{"n_layer": 22, "n_head": 2, "activation": "swiglu", "norm": "rmsnorm", "parallel_block": false}
Each number is 500 + 25 x the weight over its row's rms, rounded and kept within 0 to 999. Layers, rows and columns count from 0. Numbers have three digits each. The size before them is the row's rms in percent of the matrix's.

# layer 4 attention query, 128x128, rms 0.174, rows 0-16,64-80, columns 0-127
098:527435548517541531499503544510514531482468504539486485535462481520527460472536515543499480503493472488513546479491491521482497487512481531500521513473536523517500508488530499476492513499489498542502486509503473530481470448508472508495509503508514502551518527476498490490489472495448499471466498502521505516507516521470507511533487481560463484497486503476483519516523553538452467539536
112:471495464469514518532532487531521523510493499465469489501473507450470521534468502473520467472528487483498505448460482481524501518495496464507500499542485485523510521488518518528509451489496488484535536527514520523476486451492531518480495526529534408494466521529460497529484496509468499485475538536532484511468497500495483502512518518528471493519507503461543496519504531487457513521486
106:561495523493519519534500494487491530518519508466506487525519512509531499493496534486511483489490498463540510500474474499556498473472499489499482522575532537465524535478542527501537491497513484445516521462510547519477490496511482518482497480476478480544544500502518509516479490490499476453464509506544501503461523479535493534513471482459453528487508530497461476526509492494480486522463
093:480504474547500524491452501505514482494496496467500530463521510511471510496485461470502531499507543500533525563507509483499501523519525532486494486491483530488521517503477507461492493417503530520451504532481485497514518524501505517506543506533463526513485511424520479497499549486519510491502501475434499490506490506502514530469483476520545505530492499504458544497444485500485510534494
093:498504460558458471508446520498472479508512442490533513470516545506460495516482479457497516502466512475504514535488524509518509543511512548526499479501472492483506484513516491476538512454482517508461498491490462479528517575513515529524522516524522531507500499444470534506536484492529481519518540501502487517504497512539493483495508497501529498526529437511478511483481481470481527501498
089:548449508516473504506466534476493479473461543564540481496515548503534536513442530485493503518496507499488467500531488483462453485501491530463494489470536501501471480480539501478503544521500524487506534488505443491508479517496454530498520494552523512515497495453489526495495472489508503518509507478477549484522541536517520509485489502486493521473497460515460518504495504472507526511497
079:549471513503504449464473507529505518463487528518501496458516479522484446516447503477465495500469510526513519511513492509463458474464446508498484499451522460476502489507484488464489503534486517522482453464474469478496503497490484510513538441510436511490482469491551504527517511532519499509525474519486474497510512509493493483510515486559532505471473485503528498523522498505515466488469
089:470504520481502464491547518503496548499457457473469518494469449491519506468509521524481502526554482496497475517476506548543509502503526519490504533509514516569473516500525536528465515515499513476522546507508499505507509460478507533484454507513521454539464497519494532483468490530487508476520466517483471513515483478476499537509468489506483449502509515458517476516478548513505514494534
099:512516499517486548470494484496538464527490506538518525496458539516496502519523533507485491490482493490500514521508441445513523496510498480502510517497538508483521491510481467486494515496502487516480502540474486536481520518525546482524509518427506517477497540507496531487507485452449486487536475502480505483511506510468524528475492491535461504555504559578527535529476500514490514520502
101:523523496506513505481494478535513506532505482494507475511479548531469528496482483507489518500453491526481549478530523457502547484468520501466521453494481445488502514534501493464520474498532464551460490506497521481503528520474513465489535489482530518514465532509469506525465497524463439508541500489490522495459486503487553464494487495520458483549495525484508517477500500453512499514496
099:510500506497522478516548479535510504497486505501519484550490527517481539501452507491501478523510463501503476497516576469547460521503502482503490529508464462496527501522485534511487459499471481484449516493457514468456531540498522538518498481506453514480477500507505521485532501505513519537498482556486534508500474459533504533501526484507470488494462544486533526506451508487530528513502
090:491438506528494509489501466464486501501547495521485499509509516483516504503508502510521451493546492451498479471487439499491522502535489477515514492527501492508501474492529505525526537456464539497523512542485519495495499513539495515482515504517514511525477485507470455463539491485463517514531548485501567488532522531465521511496513507517546541494490487465483542479541497493501509528563
097:474469532550460489507446487470488494475531470529505527485487514495535459520500535502458504481542508501531490525491483509528492521509521551519484498542526507546485488480484516513524521514490521476515525473501498499501498508506451524499467492494477475472527490480512515488497535509540508467537495461464518463502491512515510535476450519517535520520529525517474466523464488528522496454563
087:536493539503481526504478490520481503505455461483506529531485463546491490562561518503530529468519469525508463476521525446481533490493523483502509520508534508472492481507502488476473435495474478469520506501504522521503495464500551457488539516507533470472501521489502507497453477482486525440521500473476498518480495500508492462506459465519467469500492493487513505482497498486537498529481
102:475542501483498512550528496492492469547503478498509463532510522491560497529525513508514516494502509492519509459469468488539530538508473511493494495516473543500468482495493468491549515470511505532510491528503499521478513524507500526483476504488521494536543537552496522522504481513487451479446528513516499536498478511508556506532498520486454506509550507535461544521465535523521494479517
098:488512507520527511493510518506502512540540496483483527511494534516461559508492511502501487545520504479463485549515502508516468514471550466511517479492456507537495510476486532487496527487508483494482511497521463464477488517514491481472535513482474470502469459489553522512492519536537481510568531497480478521537471482534533510511532514480513516531493481568520484470461507483514487490447
089:498477511467516463499512524563540488568506541537511458496493508492520515519502491475540468483512519501431495447518511553515513455474479515498506518548486516480502507508459500494489503505492504478469499498477512461498498509490498499517491501524542501530512499531525491572478509467542527479513516467523478479465553467493517489494508514522470468521503504497502454487491515490517527512521
097:493469506509496536563533490467512494523494505534499480510465500463472542553496471504543472524498475469502508470478475486510482560515441466458476485487560524542520471510498522493514512511508521534516493520500488485496514475528493502514494541499537504538495494496474514459521549524565479477492483496488496471507489507493525494493470511496472531483483515481448483497518519511525512478535
140:490516475523550517494466485505505497511548469513491479492481505488480507519533501538518517508468479512475488491472525472500542446489505531515496479504468484503425516534538504512508515498501439479500482496517516501457534501517530462494471487483461495472529511492536482521502468451483505543493474486506473463526528534566499472477487488497522481482508490503501522481520524475510549460465
090:492465486534493499488429466508481497529544488510526461504500546461483502444490514483511539505490500541494495591518521462531512484476516503493457511549471495525483517510471512495489511513500454482491533472519497491510494464553508452537499475476507492530504494470496507502517512487492496501478500524487498512490542498558511498500522518487516482482493477449496508496510495531522481507446
113:553488497513511478499510460486531535503462532467471510483531485522492523483511531493497459516485534519471471496507494483467444524517469500497513491448493471477535502470516497507506520478490493521499514476503524509549473487508519527509502501540490465512510456528509506444498490474502546473446569442508513467499479501517511501484508517506493489511496553476493461513444523497502464519509
096:538463483496475519491517490522506523494502488490499521492521493504489513534485495492436462472543497465500490504533514503488479520485484467538484546519510479532526488462485509475471471518494494507534506450500526494480462523452527535511441509519527476480451447529520498513501536490496523486484517511461503550519503526449512556483475525488488525533508548537515503483534504504478493501513
097:515471471499462518536504519505482458489482502472501466470467508442505502482468507475502527510497560463503493482455494510508504528475460484471516537513553519520544480497515529502504486519460553500529493502496462499477451476473453537497474491504509503487508486463480458498483489507544512468509482446499482467458465485501474514472507508525513498527481486518506510475459474535477514519520
095:506491496497491471487506531491468494512503496525518534495520450488499492494520475467491484501555512480517488484535517501468432500517463517482494518534484448459536473510484494512507478527426537515524513546504492489479516456507479553504534494518449505491504446540501541493493483466514505515498523500530464503468482458502492483538543525485496535513507491473492501481463510482490503527532
088:491466528483438468480500509453473549503509515506481501446489471509477504504540512530496476482472481500499498462514464469513480477494555525509504464457545499517501496464540508453455542469483468528481507534466475478496534522483480504514505513494496498513491554490507469510483462453493490507514508516494478483493524493501562502488523468514552524503519510546494503523488514494483520499488
092:514549527524529524438509497496501507498510455547482487523461494560482471525552536543518520498473493504463482520449504501519496462528449501475531462484468498482479509481525531488483524509515487511513529498533509470528511503482520496507529492474526506530536530514536497485478495525499533523475507501524479490493505512530494504504503517500496519507534471462452471488507525471546530451476
107:478513497508485497517512491491468501469484517567460475471540537503511526536511513529555488522491497471461486515477535515527502464495499510516485476484469463488518476517504497455462481516501520502459478513515484471533465541516480492509482522493505494472497506477534504470495504478501526526470569489527529518529477455474499497518464511486469539494541432532508490467513477480501475496468
105:512498495499507493460483471455511500523551479460483524480497467519477532512487529549461498481483525514514500468496464497518507520494507542495476510490423486499511534511517516489452512515509451500520541499509494509461441509484514534491553500515497526544449518483513461486506514509543500488470525466502520491500495512487511552516478492534539527489525532457531477491523514504473501515490
110:507528519481486498506440480460515541503470501470515473509472460531505529479507531510528507524457474461495504513523469519461531485479536511473520469442481524460462500530487482497465483489527458503485511502485481515487502528510476514506475515524484474429500497484505470532489450494516514488492506505496504525540503501534519483481495490501500455462478462544526508515493435488528510490468
095:500522490469486473502491414500482545513497492499505463483487507486490497493487485470475468485468484471509473476566489537460474530468486544477487504468529499503505442476480520484506453491508478552483534524524480479473435500497491520518501487516487493515507488505457496476562475499510501453492506556491506485483460486497494498505504518480487492516489509528475480501491511468533465472515
087:485451496463489566506498512533524496528493488535509470485498496508505515549524528503521487515496473546473541507463476522505546486512540483493508489488531530501462500506520513520506562504479520504506489528500472508511554527504480467493476493478548526482510500463491508457520510496468466447514531484560506494529532496487509475481462534534470518473489507512477542492488478462497500490476
086:522550526486516517460490456521508486503467458522491505502469486550535489509474469526490544478487479527477525488547492483461508494504457511497541478531529500518512498490469503473462546510474477516469494489471502474489513513530544513471467535511482541488479516539449503512495495540457504498501531515511539520484529523483498477474495541527473498522466482463482508494467508513518478460476
091:517513477496525530453484474544515482508537493529473478501501519480502518464454555534513484490476509457510489474505500495547491489491496498464530456489496442509520513480548474474506495497462460517509546525509492476506451486511535540538495495495488513492529491519491455501478489498479486488488494484526526482465485498510468482511515518475453461525527536526508492542544503483504520469450
109:472515516512499508495494542455489436498483494499522503477514534513519480494528505497531443466502482476526496469524488519510542443566471487526517554490540486521486486517495488509484506495496507510493486535529489556546510481498548466501490470491521475514486541475470481533468516462493528469497497478490548511495483505496485504533524467501498534546522503524510484479532514502488543474496
# layer 4 attention key, 64x128, rms 0.173, rows 0-16, columns 0-127
099:483528523458510484457484511467516461439512471477455460481507555544527498510512510520491495522491544491515496561448497498484462506550508504492537481499500492529505491499486488497471488525504487520553537520478501501501492511481511534490499488512465547488453497505493487497505502518539509513516520504499512464493545482472504543510508538491478480497485514521530498524472430471525488483535
097:556489513534519499488473488506479473496486530505531479554516485518535529474518508486497461465485474470472497515548481451487468505504530499506497512512520544452511499529486539468483477476518466530482470478507465534494459510517464491447510485496505485508505504506514500495559518485535509520511449472508515527506472504498486461532495509526447520501504515484458455502521520520506523472545
089:516499503443545517460518514543486514474477499485468453473518521515522466513510552466474505467529536480455463496522514503521523440461491515489499480482476489501465521500499514512490492538514473493529497489480469511512481492514490542469482500501513471498471476503538536482514519541508531489514456477478507506543445481477478521485511536523503510461465519464488519516512514489524514479550
092:511495506478491531531507477479485522485503490508506464552481502464550530504515507484523491491521515498515491468502516490489507446512511503480491485487532543511471519486539499517496516558457544387538485479515507478538479505513464548512517504458509483512531512535535519495461490516481479502504491530476465508475511483523492526502502465448473524486501493531519492478505499500506478503469
086:498477516527478501520533528503532515487496490452463517501495560526488470475508506490498478506526528550505485540482487518503511484508525484467476498499537505526484493472443488523488497522489523514501483528508511512462481481508537439495459542498452503472504516511515528501530523552488575460500510522570508479480484498471481528507473508509539510485462543492512504498478478492476472501508
082:492510541481499477510467465521517518482504458493496521458497517481513417495489462514501504531466529551466479508502534482471500534485505522496508505528470486528458466490465483523500510477509527464510497512498567481494542512512510530541494517546516497460477511502517511463489487514454523503486510533518473494483473478505501510487543483499484513529568489527531511500481501481505445502508
096:496514520534440545470480534490477527551463516462471508529476506520532455498486498475506475457488526544509488465482520482482535503518492523478499485482496507533484497474506456562490524491508559524529499501506525493489493504490494489513502455510506540495530515492480506471496509525468474468476476463497499469465511501473488515522454473498528465519533554527522520502477522481491477486466
090:514502504489503522534502440566497478534486506538529508470561537548533497496492531493511482510473491488496486522476516470453524548498480476499465515540479479486547520530516510485517504477494520523483472528524474493522528510451491495504538499523490523474488519517527536509547501487521501518490519519514514491480530530526522486492523463511482538487467481478501502517466471503507459563512
093:494485485518510515508491459502489479462477517474499492503472510463488531498523519475466490473482497516508533538488550533501440488484465503518491521527478519505521548515515505516479491514508476504487473488485479543558518493499526514500476485460503505532455488470478535497495516486490511495541472522537559516534493546528506478485464486518477492519487448464497500471514507500475576527453
099:519548511542525507468509542495504441471542479493504494482509524506494470517507528495504489508479514461486483539501519513483528505489453495530489519491547492496534505521489537534539495475514474491511539490477508501521498493491498491513527518471515523505475534489509479523491470457521518515494475588479559502497495500532483500466497514435508529464546456483496517535506488519478535499495
103:502494496518518511498473545560527507519494517540511518513488511490490506490512513500455538497495514501546506518471572521467470500460497476500479499523492469493509485519481487523485556511521475509508492480472502502506500504463517504576506498501526485479509536453529563476498453517523529483498471496490556481530543460568496510505510509499494524491507514486495497478458522489510467502479
092:528462475487470477519484491524523510505514505499569551502533464499528503451481512502518509502484476499512517540499550531481500500513496497487465506525518474529520514490488519536484496511478491535485476490510507479414483455555503494500551477491525497494509502543505487508490505475541485544443520478492514517497467469489506478481544492500480499475482484484500526483522518560535483476504
099:501473452539505486541526507463496549510519484505530490497539508523498488545489510485525500545495525534498520504495528512441483492503478500500491470473526538561493497456503500479536542530472512470514491510478499476525533538513537499483484532514433541529514514515485530493518536507507456537465460532522500502502546512512487495521545464510501509484500484488519525514487493533479521504497
092:496504473483519527501495495471461477463466505509550497468535543564496520455498497530473513483466484452502483494535491518514474503526500516500454505536490490479497539512480520445468497521510461499445491482499506493504519493476484481506500519467514491476474502497531480504502504498498460509489544470460493493538498507546484512442519498496460544512503496500461502553506502509472528546537
084:510445499517522507502436523510506483468473540502500479459561549499533474494529514512490542471515474477480495500566517503499496491527536529488471489458557503521512524472477510453483487526491521548476488539493456495534472497503482496516476475474502487496509503513511465513539517472464463549480514474510498482498492476493508482499508493511495551492485478464484520497537490506490499530521
095:508529515485553511544496495511488494495467499512541491555478494456498491542546532481521482500492458485490495507486525494520506493512545582471493518520514478509484487520477495497516538489486537483498516529484529497493518514478470498508521471479506534532507515511496468502497482525514496526453449500478505509434540520522522501515514465495468520513500485570473508487468490454475499517469
094:481516476457528514504520520506539519477524483520517477524531498512546475500495466482482529530515502513526515494544440492471494470485530476545474448536477492508463534516513493505493502520520475542498522434515502489518455518422534537487461491492520474531507493458521528509485483475502524494537492501479487505501497519510481493509541503503506538514497507462505512500486518543499454517514